Weights of a small transformer language model: no biases in attention or MLP, capped logits.
Each number is 500 + 50 x the weight over its row's rms, rounded and kept within 0 to 999. Layers, rows and columns count from 0. Numbers have three digits each. The size before them is the row's rms in percent of the matrix's.

# layer 5 MLP down (transposed), 384x192, rms 0.0805, rows 194-287, columns 96-143
102:465485489462516464439515570460513471533480477583471471476560443507524474487517506459463521380473447575442497451471462414520482434500509589448453
110:506541542500538507490488580475452533538615558446446509476499474466466578531566485442496498476522462565416494539572503523369453503423447433473527
109:500495459484444505476459418508501542596491496509550577542535439522465518486514525444489410474516549530579574568557492544511545493452486555574483
095:471489554538406452503491510519435560507432527423435494487513486484531540440503430476458509402491490469563493466508483550518566520497554461467545
093:408567520518485491513527445496441444476525470508383579398443529513439484555470451519521497494458465499489425397463521562544487518497496465376500
103:467468422488536460542513427443473551475464531468414536412518466490430534427501575473421527490506569464642596464467471493478555479499578503460483
093:501519452404410510467498560522498462558400471535450484469514503513450438531503478517553489532501477398543439512565458500521530586466565491549511
103:357539519536446467454553535535498474506512548469553515488502498529462571557503422505533520500406471434522504476530535502547526451479569579468485
093:538427484536556617603437515480488457563492508487594531511460603496459519545559448512536537493577489466517482544468479526594527498522505398470489
098:463465525509517577503489448457520506520439580487419503507456529493450519506453505441462585380555529624600445520422491564495442499510515510435526
099:494513415558532537487545553450449456470495563516457500535499521473480506493553470451450468464463466576485476406474518511544591530482435527506506
098:490525500474476446466537536467586491555522476458499507449584488503586515454511476540569527528529499562409479521519467487515542524501452565606513
099:458539467598381508411525520514566467505549453505522511516476554568445468498562544543440506527510551506442512390452458543568508442524390520474439
104:537399521484496591551517504489595539476485558477468517541490518466478565468539512543547596487483587509565530418462544477379448508503353505511534
104:509518560497469561549462477494481403470468500470470509441399503599407454453496467558439502524441566437478499424434490448500525458532531477488494
101:515512469519514452586523578501494531490499532530529493481494507417508393613503514566508363562466562523632527421386583540595425558483542442524543
102:499491503488522527485449478531502594521468388471546464526581445443550520602485407524482480501443496571473453557524508477400540419480428397488493
109:447537552532408445479632547422540535524397509501471484451477509488449507577523447398520494526432476562493520413449541508489438430429489506501550
104:525527500462465421538477539462466574484510632478500433563586501559514512518472499572511411554540525531504598517434496492512479466515428498521440
107:477506445528419564580602541508492483443518544590370485499524518405526473476488469496537592435387534558505488484438511529553553572587465503460541
106:477428488456383389437567484541507423500521467520479412491510516504476451582403519521443508383524554424503607416490475504569530497488652471568439
092:363542575511462510502514529481454469527548513542483514522442483540395641463474510507564482508510495503520479536423501539480441481519440542533489
107:494454474594486530497609421459564494548483529553455487491439510566513415420530411475423531447543479526513504456523558506476404506511554547484482
105:469469496401595508464551483475548481421577518461378598471559498537552483510553458501518379493565474511526490546499470473524516589528550561496527
105:491490531469496556454577499488524465579490411470460490606477473439473602503551416570531504464429506506467442552596598395484473516548560576456552
106:530507524536565490575617487420556577474463559431488465503580394495476370578439450460480546483507475543514486510594502456489518523387580521543512
093:434428425469506429545470460580540567461548473528584477458491512504506605479547502509558557530471426473531516462534522463436551498448465545450498
105:556514535510510550488511482573471500606572486524487551514546469527506518438394534503486485423551446550502562471514482491443467491475438458571486
106:495506517498554468457570521482458497546500414632457536513579561551565406520506498470549554645517547620526520578459482455485535488483442531443446
103:511456548476486516511517464500536545475578484483445536495567606426546530535543584498501541545498482414570465489540598616508478520452508498490564
097:528526464497491492604462530479447448489557554449539482561476457506484535522530478449503345525546523572584502474482537521538478448548510529482415
092:525483478455422508457529479551469390510471585529515449534507545596556523468545504547484496506505448548495544547461515422494448489494455416604443
103:559536510565512530490411425536466475405495498636444532515509480538467429418557466590525541538487418476516491498505484419426461516483551537460528
091:476491509534555394474399472522469453473579519430488589479505478493461529529450550516604465482540535447497570431521436501601483485376471448459495
101:497570386473466465519567524456453466501505430633571551615529539506483467502504460538547525501535497504585410522403555516492511539551474483561589
095:534469554563493529593550532554499472453470484568520383517420470429578450470475527456538521528506466617540506410580457436441387516465533461577448
099:509542575472554486493540448505481430546426464574431511510437564509432508503504544493458429539456532528470532477497368532471511512489522485476535
102:603539432410467447477550477573558475570505492457491525544572552520521527497496466487413570390547484574469553502429426584511467524493440557479467
094:543490436442471521479532560553479518538428508404528542548479487474432531495411516539545497511436448491522586594505501533478514478618509548505520
098:546496548489363478483387453604495462459515484536373612490537470556528523487524531542473551511571504440520514492497545512515531471595428488554472
096:457475516526510477598469469460525465550503456534608581478482461484510495535476486502593550446448544436350398546553488609497488508430474506534465
104:467462534454496478549504569556501577457519487457456474523612518600525461440451479501442489598459483528561579532466515599477567518494439503490464
103:497513491537477473547474517499482436409538436504402438468569558484495524397478627571443542503486562534550532484552510618517478520489412425496495
103:514456466595475547497520502500468563444496538494541494427499472445472416486497555521492525558459513528434422440562487464490503355542472535462548
104:588613571545571478409557502459551586517506439548498437529573514576480447405471525494527537443510541436500588513442551426525452502458657426517511
104:511514503582446374489523504488472561446584529564574586523491457475490505477501559440586508401508479499523480548470570554434555496627554421521577
099:388547499537432483538536509460475442592505483483547465362477502530501496522512537460505464430521400584453527504525529615448530537565583491537443
102:565435440517495520554512561519498557523476526567503479434524491417474461565530507528453546463415533545479435475535468528503560426415407478466540
094:512457434551527534520582512545473496461511522490622473502500491563479520480527470471521556469501544382503547497505518536445458448512566509472517
097:544490483450488448417549584560557538510462487463436497462571520588468408483410528532443560462458527505458536501467498518500478401467557451542531
099:497453560564438480513372512446504605452450467512496470525485485544414506472518467518489544538521555482485404466552482554589514599489535524444476
100:497436507560514473500541561559444476569492500523527406420503460470429580439556576484441557457485519438468535517454523508529525522525586476504373
104:475500350491578508508447530452504548473558499481503481486497461538516490469470482459553555450518466486445426490441529518449595403520444507500548
093:496556557532545532543562460524542545564412532549429426401507478462559495417504492396447541544436449521571549484549514467412383541568479553468560
106:489485499523427490471490514582444474539514480561460409496519469410410504484537423513431553559500583431568587407574485454603408476535519527407456
096:533533540392389534437505433568479425484432602464477459452472560498541515549409376474567593559497511475479509599502574504591518569512512505530547
102:511528422562568555377549505495519499554524453508483488532547526477415432562512525480641462499483546467490449506483499516494535567487540475485510
101:484463620497520502552495454555631489494484500489440471448454532542431522482547408516499497487661493455527486500451474523482554528415479572470407
097:579502555507517495464460519507503459422596394521484506518509440487487591494609562495479516533540406527572511492541473450533553487511601431481429
095:539564429442492503629487427432472487454548493472483546499531541406532473570480473440464507516464393525422529486456509489444470459441397534520513
092:460504422529551556485501512492430464570444488499564508575405455563487484485525420426608477509506500498475500459467493441488456555457497530465482
098:496513489494562470474415469560506535469510593569458581530520482542484539543474558561564523524462518526489499484499427544549452514521491477529444
097:506491512547398516373445534468483515473439455486419579556585499509566501428466457418517550576475527410489482493556511484455500495418509572507466
099:497532525495500470491555483553424482528470537569439568521548421436528501548623526488455396459587459508541526550500565532437478482543481547506526
103:535484464480535406533472468410417411499503587530418575478460575515463492447535611546458509507497483448482469422450505491565520366534405499529522
098:469573518427497506494460453580564523505432503369511440498518531496531454447556457541431480481469505452570518510421521491544489524490511437510576
103:455464577471555540441534477542489488511509445362560537537526544539509389463533525540507484487517486493561518543470522490537541537500457521464465
105:513524491557420548483511414589505586535597459507406499515471506554443528512478554519468440622504548583463487487453471450603612578535532510455486
087:490458360497449560511506580506534496516540524481542453570460514592411474476567503422547474622514499440559485468519476507529488450492432594508556
099:555517435538501544467428427572551460400454619533484504460410434513447480523413486495561598512543532476470467472556412478466501448536449516464461
099:421543459492537568548569482471445450484553498504461487537494553601532473537521513491436396509514482551505596459485521606538562503484537609510498
103:483380495439520524424533493514482430548594409452543435563585530551491490487522494549478537504469502432571513578472601514459481520520432458516483
100:521551482449430460542486545545523396460540455569459538560467509495418502451576465482575549568475566492510482523421535543443493544516515447508450
107:435495515571409514425432563502459506520441508488473631519514563527555469532402503537456491498442491472532470501388473478433508535573578473530460
100:482407558499464493498527460538498565488550464439427530572527472434517469516516484473558537550514557612551582554478448464427526451527484481478472
103:562493465454496529498538430452442454528543500463582559572437622466503535521509482501532482510514483484482563461412564632527493516473424363623500
096:518461450507541474562639503538461450506577525492459470483550524460470520565512416530496410673403408536413446445513552464524450428529557538404522
099:575532511506467446534521461468486491449553497504456510452596530536445466610461522612467464539566540524477513390595551512469536501555461544535534
104:487468461508439476376469466466452511610471519519455462553491551546623526495509484544514431447430523477503529449483467444433517560419478427505530
101:514569523448523437502421478498495518560553433481478499514414493574474396503555387495558508449515499582477571513444460464507453528490589444536422
095:453437470512599498448527546498539469488546549541521351528542514447491449488498477574513494544604591483510535524560473447552527552461588493386526
095:468469307515497450462595625534442491540498480615474454521624454472479522507514545454485554492469515544577509401487488473442487453534508464484493
104:494460504530548477563512522510512485415505582431495534469588482448543577602601468503484456441485505450479503514497598478548483442441424503496517
102:504412583567474606458463485496476551456453455514423445551529477501473511488506488497496547454514496425480521628461480515431552456498530552432496
103:470432531489419423469540502436488490557496522541514604410490597477534505464533483506432466516572467488579497524498562541397464486456509412524536
100:481554527513578507544472463501477593449393416478532601544491456480531517481439462414504530572572490530458479428513458444617488403527545504506445
104:534591456544398520476491495558448521490484437451491489492540596579488499538554526514613549522529517499555593458480453507513564497496477506413513
098:411498536519538516471453610481509454377534552510390462561500485468532488570538517514485478555457446390530601454451465509461492435500512466415501
101:434470336545411536467469588532572572472536594520536406451520481405415470543566508514499482476482517552501522478523390472511452457433554519541496
100:517531467533588514524599440540426527486500551473539413501526513416518614474483471475493442486487390540344482476512486541516439593486509470547479
100:546480560478540532518462528484505436638484491571526624523512441436508446549384629422495476506467535585506431419466508577490430546410505471424448
100:467586346484495560527458533497520408521516509459515533557478536496445418482511522498512556412569422573478481451559435476510541369518439566455483
110:466549651546526507487532592469516501545497514550529446656571569691469527552536501397504488432582490497468421539415418532514472480532558439598531
107:641594514500443424496559501572578487486442485543503530558504544582443530538521528490449446563447445482476567594527545501525490478499512470482513
# layer 5 MLP gate, 384x192, rms 0.12, rows 195-288, columns 96-143
104:479471536501503513471470490513509530473501378505520511472488475567484439426509473459423445508481481453508580571418487536551441557568530489428546
105:482495527450413547519548447534465463479441430497466509509465496536519487459503518549582428546443484418575594512470565465451486487424513523520651
096:457441454478460518485485477533496561506499484383489438441465542546411490531490452452521560486528510591488541441477543456602523524590527617338556
098:429434462514461469534523518517524525495538566468541520515519436437455481421516457537427533411469454432476417472520562405428409605504600589506563
103:553559462475528582457433443517480636441476511598557428442490450583510529451545471470507419527492541504530446564547401492514561511529596482392365
094:468509494487429591545505602492486522457463543597485481468528535531460512514523515488505489543535485466552537531558475601480546540462463528514462
104:436468516493472559445519465515553505478457528494440475496510493573487499540589461514465453551424501526476506458487561552564573521420529540585439
099:546519506542428432476525629530538529449521609420537539576426468485554536543542664433558527515543476388481509473497490526480514489532402520499471
105:462447486407448377421511562475538542573496446488549503520487464466414545533494388492510473504551526471457516519420487482529466645470507467511485
093:508496523439562465524507545509338531590413520533493468501472503506450518502508501481544454544462517492594499571539537507602563439530495473538515
100:533498472542499520499543498480464433480524615477531481461526468509582568478495368408507492509571592525554489551469496371526608487484621533476509
096:470537482387466426511559560531450502400410445540546493553469535441521473500581518515569544532478410441525623527464544517415576487489488544446463
101:502544438465505479425585498616415555615456539548510578480538540529483591466512476561463434454523482570559491548490457500458490526437564499468496
107:476481465573417421430560505485520471444643534526548493514546506481443503471490443464522494432439407556470507532451500466561507538486384424484514
104:428439542435461592413566453454505502527461417550490551493481405528490520535512457507590524488517463516500463545532478501431577547577498453482522
103:464468456470559545564459414608417466532424431466479478393447534533544457488494533534497430519521486483507498524433428561566484490543485572557503
101:466551578504568513397551581544544479571591545554479468528537433549521485501534530563557533465387557526451435529518480461605429433478455559540508
100:459541496558506484526486481508461445578549445463432542458510565450531556457391503596441527507465634449475456538517467522459554499479566528480545
106:461509477500366564594529549487434566550597470476495467544507519519465434405483506495529388486531432519458524539428538544433428546461405477571445
097:492584470504581514535549534544541549543448472426445518562487490567455464465531560474508477486457573487558508574550553587493453530418525400467589
096:574531484452454506450444530477528475557472588458536531499457504448544520544505483528461489599491462442533465517497419499538513489427623489458536
103:511612526451503619481560502582494518525562556414522513570421581469445511537473495509472420511510462410544544550398487454426517495420448481399452
105:538513434442524498466486498574543590475438485515441447622482552462482495427498405574497546620478527509537448519483451507631368502532530459529483
104:411521496444444548499521382518544459558497394486512519547482509510376469510531349540467464510509563483482579574524424524522524561474528525489541
104:547462429516449494599487411529508482502396547399409429526475517479419486588490415485461426554502540563444471436513539600452493539499526437539468
095:516574552511489489496533514439448431551471499548487504495520524557599444473613494525621503508461480533504554499498431471521511620441556381513489
102:496473518482489493509556454555457492446541506510517517526555516423487379472479472512614509470509452449563498527529485500566472529462537441620472
103:541497529513444553538569550518498481409440593508449440436518504489443412507497399471598516473445527543534463487393493567463456579511471436573507
102:499558510566562494483562555450491438525524422440600509470536549514526470481526406643524595553576583468542577482463418435619602640495579493496564
093:554539524540518462435472470456538504469577524509503419492631454504537554450467516459548484545510482484510394469532538447503528529501495531533481
093:465520511488592483447442552552471460598383521512456510373565487535543510432548602452524577527460495483535601435541586551532531502467411481525443
111:491524486473446563475499470534569583498575441488495477493504568471526485484426401542592402500526496513538553592567533452478523596518528517518531
089:491501444506473550578354454519458462507532536558487547522550519603641528579554443443436484510547566460560569527438530465465506512482533476491409
099:485557498479519441476459501457461564496528461427474391510516587473426495457447432495542532451505598462435552560372509467490507442433548497460545
101:459462422546350542522548531527500574550541561545518455444573421349467447450563474482491431573424551464532500423499590487545430507485480454430454
101:632570485432480559516495451465564482515561488527468498481483507519533483496481430439496448500520561544470496536376390558489464526534484523483469
103:443517491483506468541496485603396475433566472517574455524501550497464541473500510491525564505489453475516589494518475423473461563518527461387432
101:562477507465574434560557463467478460449503454448529494487509507453535465332567488515607545436463398504491395475505459519446518444515539490415504
094:403464500529551534429435539466428424582560548507539433510483554551431573461498517519585453449525546512515481464517474499495517438508478534522494
102:501551601485449522513513489561539509450488541550579624534525462524599527544537508568480504494440452524523466560550539562570544487485455508474474
101:462478446478495546567496454562477551593513526494543442422561515433535464427420550438469532559481467505610536668476557497515489591437583470523505
104:535591466552564437458521539547494520521491495548595504538480520440479507460562472560526416500558448427452543501469455508490565526546555563470477
104:505430492526478542389468542428475424466421580609422518556511475390496511498460457387433474460399452528502540598519585517586470477457523526477468
105:512595577445524597485595544506487542469544486542508472590503583627442542458516433511573558454493482522551475459477540650544472523468491478515405
101:552545473444326473562543486473513498451510479551524513522494610513454429490511453476504580432501532596537469528501524515512501557492542533495504
105:444448508421517524521525477559546453454489492487492474493395496581576554473431505538431499449509483528562537554546465597504547551422504516524420
105:442477470451528529555545476438451476504526483547425412583553583499419548492502474485515515566492565517529545487465458443517567552549574486555459
099:539546482484535486469520537501441449530481522448531456596513472487556480479479462489502454401579534479512467501580482507597550455507463535577568
094:475500527470489460543416454443484496515504503480480468467421542488549520456511513509490462527486473506463477510482440499463585606520423594515440
104:385514592428430545556478483477551536483551576494426567458529514502483492543587510495519543503494493594634575543520437517518475456535457523477525
094:501473472560492473430495541518550526522458526536489502388592424579561467492513542466459478416501436498478522523437529557535585443464504482517547
103:432433536408468619527504469444534416469492461614435510519517483541541451463477520537457523464469547468476525475508422447504477514471603519452446
096:568475522424457458490517541534532522500557418461432526532460547535473445481537561565547534421566409495514526485536416603542527445460423499545503
103:506463495495455477538468482511541506536581535496542513530528477514454515487523412560479470542541409496537421621419435494571644507528547566545421
101:469434556518541544508433455462498441586513472546441534502474535530466389564493493510457514461505584467540436580483526570463567510414570443477504
102:528456525514502389506444526550480539481364463522443561523457493546475556512551457581505459451478480467491482495510544519584482412542541540536585
102:540515481485509538543480542499581512631562528488458513415569515523599476496441468432487415534498455533425475523435469408459519523472492499447541
098:436428503434449594575485533519495505540558611470477471482549497413513476449546515502481546532369396469503474545547520455491548485408587500554590
099:525461493495513465549528517485417509532403510426508459479418567467492521558477525495508395489474510471528535393612529454523539579571506461519518
090:440544500399475508455597418600517507554562500461468436501521602480465413501524446528582449559452515438449478436507499593463451413545463491418567
093:504537533497433573508584528387398567497510563464442505506502464506484488513500513505528418562542540542429468624603457459452541482467506531520528
098:464496464424423478508479418552495579418529472492471543564547459478522426543558421547449570500468602416570518507464443570493516493490488505417458
099:538491505422490522491530622554618508503607614532473510452490541537501560492464561534539502491469488481571375546545489512507487424513572484452581
103:460482472469491490465580457595526496490494485427427441466553528514575455474552489576469523467431457531574457542425447492497513536509513612562448
101:449596409461518515526584560464475422511442545460495551435600557486455542576446522430452512482486541416580542528434533542501472629541476534508427
104:538407472521483512465525490510476483501479573550520492477514432470502490435411404569491551532540478544561475494451421503548448582536392460552472
102:493581481456503467483507435490521524547566439426604475488502493501456451470632580538468436501535453487549497584567526584466481452498521542431558
102:486491562469544518502501434455421605469539489523418465487518477553510389528410562525539496509504512527538562503471458432550535530553509480522430
102:502495401550493511490544550539493528463487549500385487458471451552499418474525486450529558533478558470512538647527490577549511502529483455543501
098:510493444523527491484469447518478563436481517481465564434486515494504444514543374539490554531573460460515564548474509519552484515451462507582478
101:443480516467381432436501527513468503580543487473548484471494516557519541436479495594548415548403509474513496481499498557467592497553466476514452
097:477503464493542502560521520468454463577539436533508570543488505542442561535549514455481524555550464430497523545559452509400482504466479519443486
108:543489504449503549574456440543433460564513521486521539541509529545485557407519450456541479501495535468592544493421405525485523482568449600531488
105:486510438434473465550497486528643617458454508451440563538475463466448435464471527502544492611457516540504504516454483492487564503446520556514494
101:541512523424529488569477483404581420524447492536556515500515519485491472494436464475598445520565499403530438407467436512460439470412462441537505
097:427490457459493541451544435562470457538503348558376502623500540461547481523482541575612449536475419511539448544483519526494454386530359488513561
096:520511453424473448469439584433650543520452465515512555457419427435501517460550515431546482472551580517523431595446493495534538567487497452454456
095:482513485516556500476411442532536553419520516433402505572501506489401455477481511536473415506394503454538565487564496465543537525454460399618498
099:534503478450457437445382543522491493530540476536463543433418476468447551480490355461492530475484511377375522562444419485430495551557548503382541
108:605482574453450431523455380559533525496540433509466544526415450455446440481473426497464530459471454568600542532542477458480516535522454421496588
096:500500467492380425475468461480462509505445497537420511473565465575514554465451498478492481609487453510534497508506622458559473509425525539587444
092:551533565523498530434508484501585478485510424559458560459438497500545487404591475474557446554493393535547494573459459393423512557500443500477482
108:482581414429465501509466625513449498404497502582500564471529586481485468477523512602518529463519396505525564524447466476548472576548419435517517
095:576581574355531477450547486501514507535527546382531395500561425454484523572524546520500471399438526457496633477498443467491575571594568496475482
101:460447609525446522461594533478577578392544531424451541546495505530533456451539467578413473447611529481495502539519427500482541518514393565426466
104:560527511480430502466546532484564542480441487532525494512461484530479528470543516535442477536497456462541537507390506540618490599578497441533522
101:397565556478461431502434549496524304530480568534505459533459464500420455499546532499491557443455536591445520616469501546519460490491602489436559
103:529542537567490437534518550592473585507475434485584594525495521556545476573464493498512423479460485480466601490467518484512425534508494521503627
094:461603537486460496485413513565523551559488531422545432448481484467471409448505495515611483489506483538545374502518554475553501431545458549546456
101:507555449515569501417577509427496517541434409602456507504555500411480486489560532490459425489498471534502534456446471502546478477487494514417503
098:483430472500537572557499502436428543497448539508605387585513513619455489509464530444439477496474445532517544562522523500605522611605441401466482
106:476591492517572496424473541449489541507517531518496456544486496591450460548380453505504518477488558435543545517443603481590501555468489481453501
100:512479541465476431513451501590505460409471474524522522551399513523491528517444530533445509472588494452565544469438554452538495512439524502496506
098:492513502536446507487543560613587507565474563566439484599520407421479532469515561538498509372412457537565522500547544495479417499500504583462598
# layer 5 MLP up, 384x192, rms 0.12, rows 195-288, columns 96-143
107:530501447469534498498523454467522448514474407340438447468591544511506506441405532532499504580422512488554521483474477375438541531494594452505571
110:392530548506469579553513456496419473541563532463605465483546519535541493487511533429509490501443513550508518613495489539482528542540554505484504
086:492570495455567448363474543504511535538535561476546445491519478587479383495569599480515507521475478516469542567505566525488472540498513441571477
094:578516527543475556460535479498529399536467436518581429498542501501570468519505515497506467578560511513531512569559448499527475461527518559436556
104:629544527473432540473553560500467533466472512520520486553483527442506499528578560475484551549523456544480472499464496535509563519414412477425521
092:492563415462469489525488490501426473393476500405540455584564523534467487534456546442387537528504515567482524503525521529456558583423441523502491
102:523519471495516653468458532453480562560518511498405487554484455464531518501570447535567604478569445496505578475525582527461554447487522481526590
096:545562554531511481509473504543511573456545585524508607456521539513554552430496523429481551432504475484469624496553501498562504577468576537490571
097:531607447537503467419410436461494564429499452462532468559467501579567582505462581560452407486477504515513510545541558468474575452488497461533477
093:465467481512504577468566533493517466442538446467524533459449478491498432531587491540408458471450462479536480470539549539572400414397506542545493
095:545478411483505437605576514496514466505434470424544522535498637383456499429512469503463478518504458453501540443499552504462426471427555460533528
102:418455544488577417511522520535395433520533469479469553535460569557422505443545516455541492528563465458508522502458498519564453572559448429559562
100:574542477483534514507643427474472594494475508554449546408558544499558457390568571502461506488452551468511559487513441535539500601586535519483533
108:510514430534387518514544526518520546488455483566515451622512517484536456484509423412533450482469478419471461528490391439525467466480563500576491
103:503475497579413462476552438525480480512466457500550543514477516510483478551526498480488460484503575548440457478557397503493454498526502449464494
102:511570564438509569491532512425506466535542542525521483508522538545541532487535558536516462465537541467456501445525547456563521416522601553459541
104:404520473583517622517562603455471602515480620473524512428435481506509477514465472424482538499580519552538464449510469551537518546468490504516492
100:342550552507518561540473555517541442523568521481494494433494424486504545468463459453530438450484530547626547489565446541595472487466527568467472
105:458523417491526546479526413555432523499444558617440484545514584509572523577505453495483444632403518438491452471492537429551438481571516525564492
100:456638535497452516472445481441479513473535474615419512477494563529470514534401485401574432450445522468543520503435501489564499543592526558499534
099:430474490568541425453491551572505552509515490615521426474479547488539503543492585496419472530515558446464526476509585540550511430487435453511456
106:534496449514579648574556518495534479539611488441554416593474535436544490462562514459490461542475520419554547514460552388544410510539462422626531
101:563507487485470466464455482521552432459482600553518489431422447552525480548449402535503502443527481536572494432507498524557412547436504424510550
103:549516583497493451453386532482494443469529559458495507445497478509506541481507476511596620502461514534373570434600528504438621479500550547545509
110:503535479458530498516473493451538480591574583574538502552512484443558516511535513419502511565393581494544451482507511576492559457437557551585515
097:547499385500512509425586470470379473511470532426553433517543503523583494454496504515526558555463441588489496511565473614525503557531514454521501
103:516510585402499487513509598459483503426452471475505487521436608560504379535466434544499500621465482520478490544487403526494412427508485388455455
106:456459374483467471571525520455454522461545489561561524579525508539506471499553536537527493446489461554466491451583435453553532479523386482471483
099:556538498445468411544489496403483500479534472528496459430536471426504397534404493443516437518417508560499471501445437532413496552552493524529493
090:603439518448491503459436493466428536588537531482426462439639539400474444425534510567574460494402514464517480577488463555399415462513449466493547
092:452536496519526537498473503464476508509528568518538523543557498487515474576485468448569472502574514556501552482525511499483508443444481530540478
101:467444525480483563492580444501511432417571472504473446474459565472555460590545451568561519504559534425483436498499491443559446381601501444419455
090:475578480418460546504478554483547485413441580466457517584470556534540499448455415480417488549604498405499510602447510511512495409448569497479467
102:591572510532525522544561522466477522463423493532648471566465557604511624472565555456493416492494554450488522556525432650487531424582516496525424
096:449469488599481583451479545561481614451603501481464536510515481553447481532526475504471503559450522456500456500457478548520614498474421579466437
098:452368485664453485533598510551548527455425469441476602544501559491416472474532555506501471413465466551585418546499534574434463474464482483452563
096:414450556453510529479556513478517507492493517492412505531442556602546492546496563614489468494531534418455430501520477565416477477351588526474520
097:437529466519526431531440498544506503486562564363510511467546536515500396600462554548611424517543525473526428536434566412458557437489390441512491
095:486522471379561408485494509587535516606443599490572489482483530458571548505465478549452533540452686535410520466499452539571494506596517490543500
097:462504561495511460486503475481525498418573493473549464547509564389464542432467521529466429484506436459554513515418527486449524480461461498476561
098:586527458532531475499417602484525458516426405535545483510558503425546414468509470469651496471468514499485525472457542461509487527543434454510549
098:639503490450444444502550471473522404465507485513522583562471584511589507521414479438475413349545467412476530474412503538528602457496471502502533
099:497540519498466489417524519505509523534520445497469513536520537465494522584583531507579498519468485508528477525630506514493457474493383521428499
100:506485554464353450428482513566520526505538485541482516515400553560522368567514543545508507440459488499484504620583453509489570564486528657485463
107:479549432588429519385599496540497483541527575442573478488456565453464489443560488361462580547502479466466517558482505500484497515464461448453509
100:496483530565503572515551505628534540532536497517444587509536538530550380547440514490482444495504478509555515493526450466546495507443445435565505
099:482495501520460602514439505408561438480512441417633569451423509520443511502650548531499462558561448442478560581444460449451436514511545477551425
096:453496527476462553467530580545612494494510513570507458442475494524386464542564517524567542440443402601478492477561526463491457579496448428545532
096:551486442510418507506545488459404597492534518492540519578530571470434561557550491480556559488508576496533549578503550511518489477483489612421459
102:548534435471489605488557480462454508438510513442443553493531472515553546467344469493490459468520460429519476464486456567471553493526484463517557
097:361520541505540546470465492415591520485527459507544546424446503444508466447533497510591521449507548512522542522513495583534444533426516455421621
102:505546532387505581560455483481470445517514512462494522551499431524460493555501584483487367492419575447537505375488485603504489388467546501539520
096:526585450470410466407511509459490439436445523528470495429504597530434468477475528477484412509564514389526496506496497459550479502529484499488477
103:491468554523472535464526570615499471533470452559441465508505525517527502536416431515474574530504453405470453490426467536516510570498385553532481
104:549549548441475482492558488637460532454540608501529504531508557535457498512644520584517464515472549562508439466517444557479437438485513455527443
097:550480536490472592522400550464482450573464519424429509416456451450572510457511485441455479443526544516471500520446512472462455507470494480535528
102:551449543551536432538479481442537514443484409480569499605491532510407440508472598530531504496437409495475497529579588521541495535511495497539451
095:500389492487551441470529478496518456491487493536495546543420537525539483487539514461460475423453446523511530496569454572462465486517551511510497
095:459458628517507549433564456569461513614491562532515499452555419520530449436421606515483532487451516441563512499446530519536498536528471491546525
095:604526442496514495505438575530517577448503483428435525537521422551400536550451499517437489570490443466540603475530521485569552526496468555530515
097:477473458495518543433476456438502490525543522458431375594443462484494548521488518486551591582403489465585553592541528579580451394585436563544510
095:431434512518552552591553503494507526497553591535528449470539508546417511512522520538535519522516613523474421515540499520507563524463463463430530
096:489515448521492498441538492530475497560571456629585437514452570528609532510396544587538475538503487528463439496507460419525474567448459419508462
102:575502497468527457412430513580529559406559530534520486463535435545518550604489538563419535570491557551441546539545540497552436420561481502410445
101:504502555379430504485459506570524579483553472456562507533521558416460530413488486663580391476493521585538450485553523490552538468518519600411490
106:568416463514445468429505474456385507465555493625457531498494542486448496507474484483490528566473506560517474515568567492574595557414451468644537
104:518504566409471521559442485463546539500514507480600488523514433517527482517585444418574488522556504463489503498508535432516512507492496493510492
104:430481524473503536554531447538504562484513486536492524499545425432573467548443468475474490476412483552488505434556449509499481532507473600454491
099:540504481467526470619522432444478460600468389452495489557522559465520514476523467382479496496446425519452482528579504481478450534507624531491429
100:632519479508555457458611483462439465485506482429503432438510578565525400508514423467485473474604483585442464465421477580495524507421438521506459
098:417662494471576493408491461571529439624482430524529503535420495439461469488479535497601546465476445434439480496474488423628544492419537546511515
096:474499460524521479512574456481507554464519547386519400495541558581437453554509544408406450476479478481635556519400427469488441522517560522527462
108:388502489520585465517559477511484373532465547512477436522481468537587456425519424526502572515425500511541442418429437525513488554624478532528502
105:520638561481464431497499552386436478540441503493564486407474540508551522529549530425498489510470488498447462415486492559471584527583571464548546
101:462505515476533516539460481514482452468472522572526453513439491484494512492521469460521442547468474502547511553498536635503394561522574432546477
095:588461500523520504457510446531524461543470462638449519557482455530579518449528490521527493454537458502428344520481465506466474500549502393510522
097:532437504427480586498497442495422438468513522481447512482519454572529495514599524515553618537459542459500574502501551414552556488474466479491501
105:519382477475518480570499444440489565442473411556406508517534504562550528515571490456482506447549416497529524493450519481524522559487557515451426
097:562486511525489494496522406485546570505527548442575526443459482455430490529439433535425420421559473438473594579464545527544585514548492556521486
103:488558525462505465489553530544610491481518490535457539628474519510464543574433472440560583473557517516457474497586461452496448514480541424540557
097:465515516527468537492426589435497537535574410415482575548469511521583564560476536444480599526473597490410444500503513468457511467532544420466476
111:461462465548520463487526504468529480502600505486473517481421544527572482471529512459448562538463435539534412448538516476476416511482437568491469
103:581495481535589509532536518603430577466428459536475392532513558567474508469525489449420539447518453572513514510554560420513476475509470493560491
103:448431520482413464436521446481528453476562514552448487448510447532494483442564489468453528413494465430541416474508521490483510481563539478488518
103:441507499493485536516572362489506430421457452478505510469508583515422531488418516523461415457480535509470509501472563467577472556440441415534442
101:435412506448475410477428529563441531622502530450475549527591471390502475598433456483515589393500420536449430503550495430548465430434460492531493
097:518584483508530566436567463504511472502467417423593507466585526530472522474506532481448548561431509543429549530544530426455382494525526483428502
100:524428458535523477487554470576530425587463445620537439418455527459505589480344475515452532536430566465600480420489572491537484553548511461484463
099:544556481537434497514494515486510569556477547467537477466436462527499377383468460421479593542470568479541537489560493520517513355484491497557513
099:486543453601508538578527521488528558512561537536332477514480486532521471463554480501569514533529523476515605472547523473416438608519488494545493
094:421466521493446534557434531476543460468575451431462479490553561505572489558536519474490482488466492356559467475458528484475464506540488538498500
105:391435441461484526503494376480522420428587452631527535545570599514464506547443491499512503511447550496479461523484466483402509443471499452437481
103:623502468459521472478508437441558455455529520531525436475470421501535493493582523478427541491457472449452547514527654429553650451518591549488477
100:532503459485460530477507551570554516479513602478493394451577483452486428474577557467544628437393391455542552511535541437520503505610504577562528